Each number is 200 + 30 x the weight over its row's rms, rounded and kept within 0 to 999. Layers, rows and columns count from 0. The size before them is the row's rms in percent of the matrix's.

# down: layer 3 MLP down (transposed), 896x256, rms 0.133, rows 372-424, columns 64-127
# up: layer 3 MLP up, 896x256, rms 0.136, rows 373-424, columns 64-127
down372,100,170,230,252,133,211,195,157,210,172,214,169,269,169,169,233,171,169,219,198,235,166,218,141,211,198,214,269,157,140,173,217,210,207,215,271,131,141,213,206,199,221,195,182,204,164,226,217,217,199,179,167,235,256,170,213,202,185,197,235,234,247,234,194,196
up373,095,215,178,172,173,186,230,201,169,186,245,228,265,209,196,187,209,210,227,245,197,139,190,112,220,224,231,226,144,162,189,263,154,232,206,260,256,220,216,234,215,157,227,178,205,151,225,212,201,266,240,194,139,233,204,169,225,204,182,217,170,182,209,208,215
down373,100,145,194,247,198,161,194,212,225,190,176,185,145,172,188,213,203,203,193,220,187,281,228,218,180,254,239,196,259,184,184,187,204,241,221,147,222,178,200,215,149,188,186,131,183,173,135,169,271,192,171,233,206,205,149,183,176,185,177,214,194,186,281,152,154
up374,101,212,192,157,190,229,191,243,190,129,235,203,196,167,253,220,210,236,183,189,187,197,177,189,177,199,211,210,241,205,140,234,194,181,223,164,205,190,181,195,220,186,168,199,147,221,174,217,151,218,155,189,232,161,210,264,181,237,248,243,215,159,251,232,210
down374,092,199,262,184,205,188,157,225,244,240,172,176,210,219,251,154,223,240,114,222,177,158,206,215,228,198,190,177,249,192,230,208,174,206,178,149,127,208,221,167,196,253,170,163,208,176,227,190,164,198,217,213,237,191,197,210,259,225,220,224,219,165,242,229,225
up375,106,205,216,179,173,255,206,192,189,217,183,287,188,224,226,176,245,190,189,209,156,236,175,201,177,199,229,189,240,244,234,224,174,186,243,213,216,178,213,249,178,198,218,208,203,175,236,205,174,188,175,212,213,209,199,204,222,206,258,277,203,208,231,200,204
down375,105,211,174,173,173,148,217,182,216,178,233,183,166,227,158,207,174,194,223,207,244,188,241,199,223,196,191,240,238,220,191,156,230,230,187,245,186,249,184,212,182,175,281,218,193,218,210,230,193,213,191,192,216,202,237,159,229,258,192,219,222,208,141,247,239
up376,097,226,246,152,189,220,199,198,201,219,220,139,251,183,252,233,290,161,243,223,199,238,266,232,244,202,198,197,215,174,186,170,208,216,187,237,246,240,244,218,236,214,216,228,195,227,195,240,211,221,171,150,142,197,180,213,151,182,229,201,192,204,206,169,174
down376,096,193,188,208,207,164,185,224,196,196,264,168,215,174,199,224,223,213,204,198,184,186,177,211,228,197,227,201,222,259,179,189,194,223,217,251,199,209,174,229,228,181,245,202,194,183,216,163,182,250,268,180,140,146,194,243,194,179,216,155,188,185,202,175,198
up377,099,214,191,173,206,225,185,248,155,135,212,209,233,253,226,164,219,246,247,221,221,176,186,189,204,193,184,187,219,243,246,188,156,214,240,148,196,187,162,241,176,172,182,167,176,240,233,188,245,219,183,239,220,200,166,245,244,141,182,175,290,218,255,205,246
down377,097,162,208,163,201,216,173,195,153,211,199,224,173,184,175,229,203,168,193,224,213,235,191,169,197,187,215,206,212,206,191,201,275,161,154,229,208,237,227,202,244,174,160,232,173,226,186,201,201,183,146,194,222,171,270,187,215,208,210,186,151,191,189,168,204
up378,090,206,201,178,158,209,193,268,192,152,182,223,251,221,185,197,227,192,188,215,176,165,187,167,221,245,231,250,213,198,185,226,174,165,181,231,237,235,213,228,165,168,234,107,173,167,200,162,181,182,208,199,232,208,226,202,198,161,244,182,203,202,188,189,185
down378,091,194,191,175,223,169,213,220,226,274,227,151,202,211,172,160,179,189,160,191,257,248,201,175,221,167,222,222,212,218,188,243,193,190,218,189,228,241,219,157,190,244,167,171,193,202,171,185,164,152,240,220,202,158,192,210,201,239,188,195,196,187,223,192,200
up379,101,217,174,206,194,195,181,207,182,238,187,200,235,262,166,153,189,205,212,171,148,231,242,209,180,216,192,158,207,145,180,254,223,196,245,197,151,220,121,185,163,192,158,232,191,206,203,211,188,176,203,247,221,160,233,170,195,185,206,225,206,165,241,177,179
down379,110,191,271,188,232,171,194,205,231,174,238,227,204,198,207,184,185,173,170,192,166,204,188,187,224,198,208,205,185,194,212,221,245,206,191,206,163,212,196,262,205,189,227,227,145,198,196,218,171,164,183,146,156,217,218,197,176,258,228,163,200,168,172,246,215
up380,106,168,199,210,197,265,197,144,168,187,198,207,183,211,212,212,219,241,191,204,236,208,195,235,167,157,203,193,180,228,175,208,224,182,172,173,197,207,193,205,277,216,206,193,199,192,198,213,203,205,217,183,228,262,204,232,230,183,228,175,201,238,189,181,175
down380,107,214,198,245,207,178,179,259,213,149,178,141,213,189,214,194,219,191,210,163,188,175,227,225,186,236,98,196,240,259,195,196,217,202,247,195,213,217,251,220,180,229,237,187,147,216,213,169,188,160,215,253,198,160,200,212,224,202,203,262,227,196,156,203,220
up381,092,172,200,188,185,202,183,179,161,229,210,175,166,207,166,191,247,232,172,152,257,220,153,192,95,229,225,200,164,185,203,210,199,182,228,199,155,231,250,192,219,223,241,193,196,139,214,151,218,189,161,232,199,178,191,217,196,179,161,218,177,240,255,183,208
down381,104,196,267,198,221,210,230,219,175,172,213,215,222,187,223,196,167,219,214,211,212,242,172,225,191,193,209,231,199,232,153,168,256,223,202,244,193,224,137,202,191,201,173,157,174,178,221,235,245,227,149,212,160,204,182,157,227,191,174,180,139,198,233,212,138
up382,099,227,192,218,231,211,221,147,195,180,200,171,209,253,226,208,199,213,191,234,200,206,203,205,176,211,191,276,155,195,245,215,238,188,154,211,194,208,229,174,224,217,232,204,142,171,239,150,185,236,184,166,194,248,230,228,211,176,193,205,200,247,208,219,230
down382,100,176,228,211,168,177,182,166,243,193,167,199,186,189,171,195,228,187,238,183,213,285,191,226,249,207,234,191,229,177,192,218,186,183,172,211,207,199,198,187,261,218,211,284,184,206,209,181,170,159,186,235,206,202,230,185,140,236,163,181,221,229,187,200,201
up383,099,210,212,223,196,213,175,171,146,227,143,202,187,203,255,156,250,210,250,195,155,174,216,192,220,214,229,152,247,217,226,166,182,213,162,241,182,193,214,168,164,207,169,208,199,184,223,229,205,200,159,224,203,206,267,197,212,166,173,167,162,206,217,168,247
down383,108,204,192,161,185,172,223,182,172,193,199,210,163,268,216,189,241,178,196,224,207,219,190,212,159,263,185,234,245,244,172,173,191,166,185,208,257,231,224,190,237,165,166,210,177,202,253,173,222,171,199,195,197,242,166,214,230,212,235,212,197,202,194,187,192
up384,104,177,224,217,228,193,215,170,214,208,148,197,244,214,198,204,166,243,206,227,217,210,215,213,250,178,247,172,226,198,199,198,179,191,90,194,173,205,164,218,173,218,209,158,232,170,171,221,208,144,190,223,208,186,207,182,214,145,250,240,230,221,197,176,207
down384,105,235,192,124,142,233,223,223,211,181,204,196,201,141,157,222,192,207,178,151,219,210,215,185,205,171,161,189,194,165,207,179,196,203,233,238,184,161,227,173,214,147,225,196,198,205,225,212,240,172,177,202,144,242,235,186,212,218,190,182,208,141,165,213,254
up385,097,175,136,215,139,196,237,187,224,253,194,200,170,171,232,200,233,172,211,208,208,212,167,170,238,181,129,155,203,197,270,146,158,203,204,186,156,168,183,204,201,220,226,154,215,219,218,216,163,235,180,250,244,175,207,143,202,207,177,209,189,231,235,213,178
down385,096,166,179,232,179,210,183,162,190,192,209,188,206,151,202,238,190,197,180,206,174,162,204,226,192,259,231,168,211,190,234,157,120,231,145,155,181,165,179,196,219,168,227,166,235,209,224,127,198,154,153,194,175,198,143,274,192,153,219,167,215,224,197,159,188
up386,095,220,165,207,212,179,208,187,225,190,172,222,233,198,170,180,203,199,194,216,191,197,184,169,211,196,232,195,217,186,192,185,211,258,193,246,190,246,265,210,154,244,246,170,151,162,194,230,206,124,174,212,178,225,266,222,173,198,188,128,238,256,191,192,169
down386,097,168,244,179,193,185,209,175,231,223,274,207,175,188,141,195,247,197,223,205,181,217,212,221,187,170,239,201,155,172,175,235,153,186,174,232,229,236,201,226,165,205,190,139,204,280,153,214,177,136,277,161,161,190,198,207,150,242,186,178,186,239,179,184,208
up387,093,208,213,199,186,220,216,210,199,208,225,200,149,170,209,188,240,162,198,137,228,243,194,208,174,191,203,244,162,207,172,192,177,226,161,244,202,188,224,173,211,218,219,192,240,168,205,168,213,182,165,215,185,215,190,219,220,174,158,242,201,216,232,197,178
down387,097,154,200,157,194,186,242,187,237,178,188,231,216,245,223,191,260,191,207,228,185,256,205,212,191,197,185,159,210,148,185,159,224,252,168,246,184,228,248,202,135,178,233,247,187,202,181,214,220,208,232,267,221,246,175,212,194,238,233,159,200,153,225,199,239
up388,103,211,148,199,187,188,231,259,261,171,206,228,176,170,198,157,166,206,217,187,217,186,170,229,224,151,208,206,162,172,180,216,187,144,263,214,200,208,180,177,183,193,188,201,146,216,167,284,260,172,187,206,194,235,201,248,226,177,228,187,254,146,198,178,164
down388,101,215,173,173,188,212,144,233,227,212,179,246,158,182,169,180,196,160,238,192,197,225,177,201,164,254,233,254,187,229,154,184,199,168,194,192,192,156,164,181,171,211,214,183,227,220,258,174,150,210,219,173,205,198,259,231,236,176,199,218,153,153,163,187,232
up389,101,170,231,176,231,203,160,183,261,234,195,250,194,199,240,185,228,174,269,196,271,188,218,143,176,181,239,178,194,209,220,205,209,186,203,172,175,214,208,218,218,245,195,173,196,215,196,178,192,204,176,152,195,185,240,184,173,237,199,237,150,209,174,199,207
down389,104,188,218,215,149,157,188,149,201,172,245,212,149,174,185,194,233,199,199,210,171,201,173,199,204,178,216,233,206,208,142,161,216,232,170,142,236,253,241,204,247,157,215,216,235,158,181,218,167,234,192,169,189,195,180,182,208,187,161,193,215,215,239,219,165
up390,101,206,218,236,198,195,163,238,163,194,204,160,201,147,122,207,218,155,200,160,173,224,167,189,276,247,198,159,205,175,258,242,224,240,192,188,214,205,227,253,167,227,220,240,219,217,200,198,233,185,177,203,195,178,221,210,172,208,159,167,203,218,207,213,175
down390,099,150,184,204,143,243,201,233,172,219,160,283,243,257,172,192,226,232,192,230,216,246,228,215,185,224,257,180,209,213,204,185,205,159,222,194,192,242,261,214,201,144,176,171,175,177,199,233,219,239,188,178,164,183,236,229,204,215,209,193,174,176,189,222,207
up391,102,210,198,224,157,167,214,119,163,157,222,210,225,179,185,163,201,270,204,224,236,180,244,146,213,233,190,167,184,182,209,236,164,220,157,217,153,207,194,232,210,143,232,187,220,168,198,258,216,199,208,266,178,253,176,167,232,186,217,169,215,193,187,215,195
down391,103,221,186,194,232,218,164,217,208,179,231,193,174,194,189,165,222,129,226,173,241,211,174,237,219,200,163,265,224,229,222,145,141,195,226,172,188,199,175,199,198,190,161,205,205,206,274,203,167,179,138,184,175,193,180,174,202,199,210,213,245,192,225,213,220
up392,090,197,215,207,192,204,227,222,192,196,231,146,226,234,174,153,173,151,180,179,186,187,203,152,229,200,208,212,156,201,230,146,143,218,191,176,209,179,192,132,251,178,184,209,237,155,214,183,222,191,193,217,164,192,216,163,164,205,229,194,206,194,183,149,212
down392,095,255,189,245,227,184,198,180,237,166,227,143,184,176,234,149,189,193,208,193,188,187,240,206,199,226,169,207,225,157,165,184,158,219,210,208,215,194,153,203,204,232,166,243,199,149,165,255,207,242,254,225,163,224,173,170,231,188,217,203,156,200,191,228,186
up393,102,164,187,282,201,211,166,171,264,211,179,193,186,238,161,139,229,203,186,230,210,250,195,205,199,152,219,223,148,214,201,185,180,264,196,161,181,225,188,180,158,246,293,148,195,273,180,174,208,164,156,193,165,228,175,177,167,210,254,247,216,179,212,206,212
down393,105,290,210,136,221,239,170,200,163,171,221,250,201,165,212,197,205,178,174,173,209,176,169,198,151,222,186,179,212,244,227,232,211,163,223,234,227,191,204,182,236,174,203,222,170,213,212,195,218,188,208,199,244,184,229,186,167,197,236,130,227,181,235,176,151
up394,092,227,221,191,159,229,238,173,181,215,249,140,247,244,173,153,295,182,242,247,181,149,231,216,178,212,182,233,178,249,183,199,177,234,176,183,231,237,177,173,215,220,166,185,211,220,198,203,195,203,221,172,132,190,184,241,170,208,203,226,156,216,192,204,214
down394,092,166,98,157,225,220,162,236,214,249,196,193,202,195,188,234,173,195,217,196,182,221,221,180,223,215,227,207,208,174,209,211,201,240,201,243,218,171,195,187,189,193,180,160,263,201,198,171,206,162,166,198,219,214,267,215,202,149,228,170,226,200,214,204,173
up395,104,171,203,213,176,183,210,220,182,177,258,221,239,156,239,222,184,227,192,216,268,177,186,217,171,208,219,213,192,214,183,226,244,237,226,268,227,206,173,232,190,165,178,227,169,213,162,227,216,182,209,141,162,182,232,221,162,204,189,180,214,244,161,175,213
down395,105,232,227,154,155,235,176,183,136,188,207,217,165,181,180,214,218,195,197,142,195,157,177,186,184,222,179,238,245,165,226,176,193,237,165,172,197,167,204,142,158,239,200,244,214,208,204,241,183,219,178,142,171,156,199,187,219,184,164,195,147,202,254,178,201
up396,096,187,210,173,223,245,191,221,227,217,146,220,227,164,237,212,162,183,215,196,154,215,218,255,175,250,211,195,185,159,186,217,148,190,194,236,231,223,216,202,179,128,192,200,199,114,177,211,233,175,199,173,198,213,196,203,183,193,186,197,240,165,170,192,272
down396,101,168,224,139,192,161,180,215,227,177,251,156,248,183,169,186,232,262,197,193,138,220,165,202,210,219,169,202,202,210,240,239,213,153,226,195,127,156,186,167,141,206,202,211,199,246,216,121,165,193,259,210,220,155,217,191,186,158,204,189,232,237,199,236,229
up397,093,213,179,183,167,214,220,238,198,196,255,177,175,229,151,279,237,216,207,163,180,180,167,208,140,204,210,244,192,200,221,180,183,199,183,204,198,212,184,191,216,180,245,256,227,155,194,154,222,235,205,218,249,179,228,207,236,222,211,196,195,202,202,221,184
down397,092,182,293,203,223,193,217,216,200,186,213,239,217,207,163,216,226,189,231,171,165,152,159,242,273,189,196,222,268,218,219,160,189,214,179,195,240,184,185,229,165,224,217,222,210,263,210,180,164,272,230,170,201,199,248,246,130,162,194,245,177,210,173,222,223
up398,109,139,166,180,224,181,209,204,217,240,185,220,161,156,188,247,189,225,179,174,188,227,169,181,161,210,201,262,193,211,248,236,208,242,190,212,170,181,210,157,205,207,108,172,158,193,226,218,171,163,200,173,217,218,164,259,165,158,182,114,244,240,211,181,201
down398,106,147,190,183,185,210,209,212,153,151,228,267,171,218,224,235,169,231,211,184,227,246,199,221,165,194,228,181,225,214,184,219,211,210,213,231,246,143,205,191,233,235,225,186,218,175,178,208,160,173,214,186,224,173,145,203,167,200,239,196,227,193,201,192,177
up399,104,228,262,154,178,199,195,183,252,231,186,199,201,158,164,192,220,221,196,204,263,243,209,185,254,161,150,200,188,211,234,222,202,226,202,136,214,179,189,204,230,173,199,225,167,183,206,221,247,198,153,186,188,224,175,162,178,197,185,240,229,205,155,198,180
down399,101,238,188,218,251,204,252,190,196,193,196,188,239,252,221,211,222,177,152,230,235,123,201,186,196,188,219,221,255,199,228,175,209,151,232,234,149,192,204,206,190,219,197,177,224,181,195,180,146,298,199,257,151,182,169,207,237,217,197,177,207,191,200,199,205
up400,102,222,170,205,201,249,206,178,230,207,153,230,173,215,203,178,199,210,254,192,197,225,217,207,188,226,186,235,214,171,214,184,187,190,197,195,130,186,213,179,167,232,199,167,182,146,95,194,236,206,202,237,222,229,221,176,237,145,197,206,206,225,198,184,164
down400,099,211,210,193,177,201,213,205,164,238,250,230,217,170,262,166,198,136,149,181,186,173,185,150,193,209,167,287,204,110,187,165,199,183,183,198,194,182,232,202,213,239,223,212,186,180,132,225,267,187,215,205,181,194,237,153,177,176,212,208,185,210,206,105,234
up401,096,216,215,221,245,163,234,256,179,228,202,223,163,164,199,234,226,187,180,242,144,247,215,218,267,211,189,195,210,191,213,230,217,184,209,183,218,238,241,168,161,179,196,224,192,187,181,172,173,250,132,223,160,237,152,183,203,222,187,256,185,200,191,179,235
down401,094,237,231,187,228,165,226,216,209,223,210,203,183,188,114,213,202,200,187,211,156,211,191,206,150,241,215,157,180,191,159,189,221,244,179,154,163,167,177,207,169,242,194,223,139,218,236,196,236,247,252,201,188,196,233,238,235,201,201,168,207,187,177,197,192
up402,110,148,209,232,209,178,207,206,184,262,264,169,205,214,278,140,169,207,166,210,219,228,190,175,249,241,157,205,229,156,192,223,195,196,195,177,229,136,164,195,218,247,196,236,199,211,165,160,232,206,195,170,225,197,166,220,254,186,218,227,232,181,168,176,195
down402,097,190,230,221,252,190,137,223,204,153,235,170,224,167,256,169,201,181,186,265,192,246,169,235,224,222,183,198,186,190,234,221,213,233,181,168,166,209,172,184,224,206,207,184,286,212,148,186,225,249,191,233,170,207,241,209,201,174,159,221,186,184,188,209,215
up403,099,186,209,232,180,207,174,208,263,187,221,179,223,192,188,211,254,211,208,213,207,158,238,191,221,171,176,160,208,219,179,169,213,192,204,184,237,182,200,212,209,161,229,188,225,190,130,192,208,207,174,175,205,225,192,143,168,191,228,238,199,199,178,167,216
down403,102,222,194,201,187,265,162,228,184,208,145,172,190,171,189,204,156,193,200,158,225,206,197,225,184,165,227,183,218,176,188,160,214,220,220,264,172,204,217,230,191,184,282,162,248,218,238,180,264,227,180,191,145,204,191,193,236,191,190,137,175,182,202,143,222
up404,101,227,144,172,169,245,217,175,150,238,178,218,220,198,235,168,158,259,169,267,208,182,190,196,180,193,220,272,193,140,125,169,197,182,193,139,174,196,250,209,176,193,199,198,175,138,217,176,201,183,191,233,211,246,168,176,190,246,198,191,195,198,201,185,166
down404,105,168,264,239,216,177,223,266,171,252,213,209,225,208,200,153,203,246,245,162,253,232,141,245,223,237,183,204,224,228,214,209,203,247,186,213,216,192,212,175,188,245,185,236,218,174,234,183,142,171,214,197,177,195,221,225,170,209,168,175,176,181,171,214,198
up405,095,207,203,260,208,213,182,177,187,200,124,166,206,151,205,263,188,234,196,164,158,209,170,223,220,169,234,209,166,208,188,204,164,181,237,173,133,266,263,172,216,231,194,241,143,189,181,220,192,158,201,199,151,189,209,158,165,153,228,197,205,187,220,199,202
down405,093,238,221,237,228,224,187,226,201,273,231,200,203,205,178,181,193,262,201,195,153,214,220,250,214,233,209,181,217,185,212,257,205,207,194,202,175,201,195,201,191,220,181,211,199,167,234,208,174,221,197,245,150,194,151,227,191,179,201,201,210,217,171,191,235
up406,100,203,188,218,234,243,146,146,165,231,139,199,218,170,174,252,164,206,226,234,225,183,231,172,179,162,242,199,134,131,215,192,201,180,222,215,186,220,247,202,196,157,166,217,172,211,190,161,191,226,206,201,227,129,143,163,192,223,158,201,148,255,240,174,183
down406,103,230,180,179,171,188,225,212,260,194,207,233,214,250,186,159,220,265,196,212,192,235,214,193,159,220,172,238,209,188,201,192,171,197,167,220,254,201,174,229,174,194,258,247,206,171,239,204,212,208,183,224,178,197,180,242,188,203,255,167,196,183,189,212,166
up407,103,253,216,218,209,166,151,222,208,193,147,215,229,200,147,201,196,225,235,198,188,241,179,231,214,211,227,167,202,239,217,222,200,229,267,194,259,172,147,225,269,201,208,168,198,193,211,195,230,218,194,221,229,168,225,203,205,157,242,190,174,209,201,228,198
down407,104,212,229,192,263,221,136,224,235,169,217,269,172,225,251,175,198,174,230,221,222,222,178,190,197,206,197,186,178,182,158,234,179,231,177,189,254,179,181,167,255,208,219,194,211,179,202,214,181,166,192,212,195,214,199,235,198,171,223,137,235,210,164,177,203
up408,098,203,171,191,192,201,233,221,191,166,192,191,227,233,163,212,199,123,195,186,170,202,179,194,172,210,214,247,211,198,218,213,233,132,140,283,209,227,213,214,201,205,204,189,194,154,194,206,240,163,197,185,172,230,199,175,211,221,222,161,202,213,220,214,256
down408,094,201,212,229,213,151,220,200,215,227,160,171,209,205,182,233,174,190,214,245,221,195,177,205,186,187,222,171,179,203,207,215,205,243,192,175,185,145,214,162,194,140,223,273,201,167,151,180,233,218,246,164,191,176,174,216,170,186,199,138,194,190,173,183,156
up409,102,245,215,216,205,198,212,194,241,201,155,181,258,190,158,234,244,183,203,219,174,184,208,238,200,176,197,208,208,128,163,252,229,231,226,215,176,140,182,217,234,230,156,212,206,221,258,202,202,150,211,223,171,197,194,143,205,266,168,198,178,174,180,207,232
down409,099,187,206,238,214,227,217,229,170,218,187,228,200,191,187,160,161,218,232,211,281,199,253,210,249,235,213,192,200,192,151,219,168,223,185,246,226,162,160,188,194,164,229,182,234,159,148,194,212,268,165,186,151,241,179,197,207,168,179,287,202,163,173,173,178
up410,093,238,206,235,158,201,183,183,232,219,195,194,174,194,215,233,147,203,157,197,183,252,201,229,176,209,189,191,192,208,188,212,250,211,203,139,181,201,227,138,195,168,240,169,196,205,229,183,141,227,168,197,225,254,156,180,215,179,193,188,227,182,255,155,236
down410,102,186,184,215,222,212,204,249,205,202,195,140,242,177,212,197,232,191,205,220,186,213,208,187,192,215,177,192,150,214,179,247,154,234,242,234,226,205,227,242,242,207,210,182,242,134,214,137,210,180,138,205,188,219,225,235,171,225,208,202,181,203,193,207,178
up411,096,212,261,211,155,153,171,202,184,217,149,215,201,189,214,184,155,201,213,192,191,178,179,138,239,227,177,227,213,250,170,170,184,184,169,192,195,192,184,211,174,244,217,180,179,196,226,163,217,190,193,184,243,186,209,203,211,174,192,229,289,166,211,209,229
down411,104,234,235,152,169,199,250,168,157,202,182,235,180,197,237,227,221,193,148,252,185,229,219,202,214,168,198,171,191,172,228,196,170,192,146,184,214,223,198,212,268,238,176,182,193,171,214,212,201,247,217,178,194,235,176,205,181,226,208,190,122,228,192,169,181
up412,100,208,243,195,215,248,201,163,243,208,213,176,240,193,173,219,140,217,215,189,211,215,179,187,201,250,182,217,203,194,227,213,184,260,226,186,177,177,188,203,218,206,239,208,194,245,182,173,219,122,191,207,163,265,227,176,205,175,167,221,163,183,218,182,174
down412,103,188,216,218,207,149,229,200,170,273,177,218,179,146,186,197,189,190,215,220,174,197,175,211,205,203,162,176,233,176,191,219,199,188,199,176,233,199,200,183,112,227,177,183,211,149,159,175,196,195,218,265,225,236,179,231,243,199,209,176,227,134,210,195,207
up413,108,208,153,125,198,191,177,226,149,177,191,166,175,234,150,218,252,207,233,194,217,216,151,191,211,149,216,171,254,203,184,187,177,224,212,140,191,203,194,141,199,222,194,181,175,196,223,159,214,167,165,216,231,173,181,188,216,219,198,242,156,185,209,195,238
down413,110,265,218,201,206,227,185,176,177,191,197,183,196,164,184,173,201,170,200,216,157,190,252,238,200,207,183,183,207,186,204,226,193,206,198,210,208,206,173,181,159,264,209,185,195,216,189,225,200,203,152,221,246,177,230,181,217,196,183,228,173,224,201,178,167
up414,123,226,163,205,243,247,255,229,201,204,188,187,171,228,190,221,206,199,191,152,213,197,241,200,186,202,148,211,171,173,194,213,168,189,227,197,226,226,214,207,173,234,201,195,175,155,183,223,174,181,131,237,166,179,172,190,229,154,189,208,265,183,158,205,208
down414,100,161,195,195,177,238,185,214,245,247,168,149,246,225,191,212,197,202,194,217,182,197,210,236,170,187,174,137,192,170,231,170,208,202,224,178,192,154,234,153,184,149,211,161,221,176,193,213,158,186,259,182,226,193,152,222,216,174,142,167,209,224,188,215,210
up415,097,160,175,219,211,228,213,253,188,181,183,148,186,186,205,243,216,203,221,171,204,179,210,227,229,219,172,202,224,201,194,184,280,194,206,190,192,185,215,191,174,259,201,183,188,217,210,221,193,170,218,170,167,195,207,169,240,178,206,217,205,236,191,184,249
down415,094,207,163,207,174,194,154,245,297,195,214,224,169,207,195,192,227,187,240,195,164,230,185,191,176,234,211,179,213,209,235,185,169,163,201,189,215,158,206,211,183,214,171,192,218,244,210,200,189,142,164,188,140,186,220,238,223,151,143,196,244,199,179,196,161
up416,098,220,286,208,233,183,226,210,237,173,224,181,232,206,202,222,226,200,218,196,177,198,210,203,133,158,215,191,218,180,208,272,170,144,224,210,187,155,234,195,148,177,181,278,185,254,198,225,258,200,207,173,142,176,214,216,226,211,219,274,210,201,182,179,208
down416,098,184,223,199,214,208,229,187,207,225,178,216,188,201,198,208,213,178,164,201,247,202,191,258,164,199,155,207,197,193,198,128,169,207,203,150,199,234,262,170,178,217,174,186,244,218,217,205,221,188,173,256,182,248,197,224,247,191,258,210,229,180,164,204,232
up417,094,181,171,220,259,200,157,118,234,227,194,190,181,207,137,204,189,206,191,242,188,159,115,178,214,201,193,161,175,172,209,219,194,220,200,214,229,233,136,160,190,168,258,238,186,225,212,241,183,180,242,204,259,155,236,216,200,183,143,221,211,211,176,183,212
down417,098,222,220,173,167,215,207,235,235,242,185,264,248,210,228,207,252,189,213,221,147,218,196,238,195,220,234,164,203,234,236,174,232,166,221,232,184,205,196,249,132,184,191,191,252,197,235,182,181,232,220,160,208,244,227,192,172,164,226,213,214,178,213,142,193
up418,098,166,283,179,133,198,197,211,222,174,266,224,239,241,197,205,188,155,240,208,189,168,204,183,152,230,207,226,207,232,183,173,166,132,154,206,232,225,211,179,202,180,154,226,163,200,184,221,241,172,193,225,194,146,138,150,182,159,252,165,199,169,184,191,214
down418,095,196,183,231,160,246,178,198,188,204,184,171,175,188,196,195,162,172,175,223,231,200,199,203,192,213,233,164,193,220,245,212,198,252,211,195,193,210,214,204,232,220,191,187,231,205,232,238,245,218,225,210,151,226,192,182,165,183,202,238,203,229,173,170,226
up419,113,174,188,176,217,280,146,165,187,208,150,220,117,232,217,182,169,196,234,250,169,210,179,222,208,222,176,172,245,201,198,218,199,185,207,206,204,201,174,144,208,229,195,171,184,199,227,193,203,224,183,232,239,216,213,235,200,212,244,211,193,278,150,171,196
down419,111,181,173,219,214,265,186,234,229,194,171,213,177,183,205,202,200,219,210,178,215,183,189,216,181,181,161,228,219,180,171,204,219,175,248,202,177,197,166,192,183,202,170,203,219,210,251,236,203,208,177,147,218,176,227,225,188,229,184,177,206,224,259,136,163
up420,100,235,145,251,168,189,212,244,184,198,147,246,160,210,228,206,184,174,199,180,172,220,189,186,157,179,195,237,215,205,204,166,220,208,217,220,219,202,186,155,137,197,189,158,230,213,156,162,205,151,175,241,185,237,193,213,195,292,215,165,182,195,199,240,180
down420,100,131,169,133,221,172,252,216,206,148,242,197,277,231,180,181,197,235,179,218,245,227,190,217,229,190,163,165,233,147,177,206,149,217,239,181,225,177,226,187,246,195,178,158,170,239,186,173,238,208,223,149,174,156,212,221,263,213,231,249,167,221,210,166,168
up421,100,193,182,199,207,189,210,206,154,245,247,192,168,167,200,201,182,217,149,190,149,250,169,153,224,134,163,181,180,199,206,224,159,189,207,187,193,187,254,337,199,239,210,195,202,107,143,172,210,169,143,231,190,242,223,202,225,191,230,244,206,225,181,178,243
down421,102,257,189,219,171,152,257,246,203,235,180,201,237,195,255,193,190,242,238,220,181,272,172,215,181,226,205,160,220,251,184,230,174,212,255,191,210,214,239,142,182,191,184,165,260,194,226,220,165,180,217,209,180,169,210,123,211,223,185,215,193,171,165,189,204
up422,102,189,192,248,225,215,237,168,245,194,184,178,230,160,219,164,209,247,264,191,227,164,265,182,155,253,173,209,201,214,187,171,208,224,172,211,199,211,146,217,222,182,176,180,195,148,188,154,231,226,234,112,200,171,161,208,239,173,204,217,187,180,229,181,155
down422,108,201,189,215,149,193,181,125,187,179,212,233,150,173,230,187,214,160,189,155,227,162,206,171,203,193,222,211,259,170,231,158,216,201,234,196,119,184,237,209,188,196,245,179,227,233,232,211,293,161,182,218,239,225,198,118,219,196,197,232,188,226,203,215,216
up423,096,214,228,201,233,215,240,174,206,180,249,192,163,247,223,244,205,197,289,203,244,190,150,151,254,225,122,216,150,185,222,154,197,221,236,188,228,237,165,200,236,153,209,161,221,130,144,205,152,205,229,217,218,193,193,191,216,127,209,180,210,177,184,181,245
down423,095,141,257,207,189,228,140,176,130,263,153,138,245,166,200,241,194,178,233,102,212,205,188,192,184,194,191,178,205,211,244,188,165,180,243,163,205,213,221,164,168,181,200,152,232,207,232,170,194,196,254,174,179,207,158,226,154,309,197,167,192,194,163,224,154
up424,098,171,197,197,186,172,233,212,190,162,220,190,213,203,199,240,227,191,169,244,171,171,193,165,231,183,200,213,219,266,201,191,184,174,142,241,196,179,229,209,171,234,144,165,199,221,217,206,174,258,154,194,108,175,158,164,194,173,223,170,223,199,170,169,162
down424,103,194,208,206,234,205,208,103,166,166,174,181,193,209,204,156,248,254,216,218,229,230,208,214,194,207,192,204,153,178,191,192,178,223,254,225,218,237,172,193,222,186,166,241,168,197,182,201,191,174,231,231,187,204,205,199,165,182,196,203,169,243,211,232,277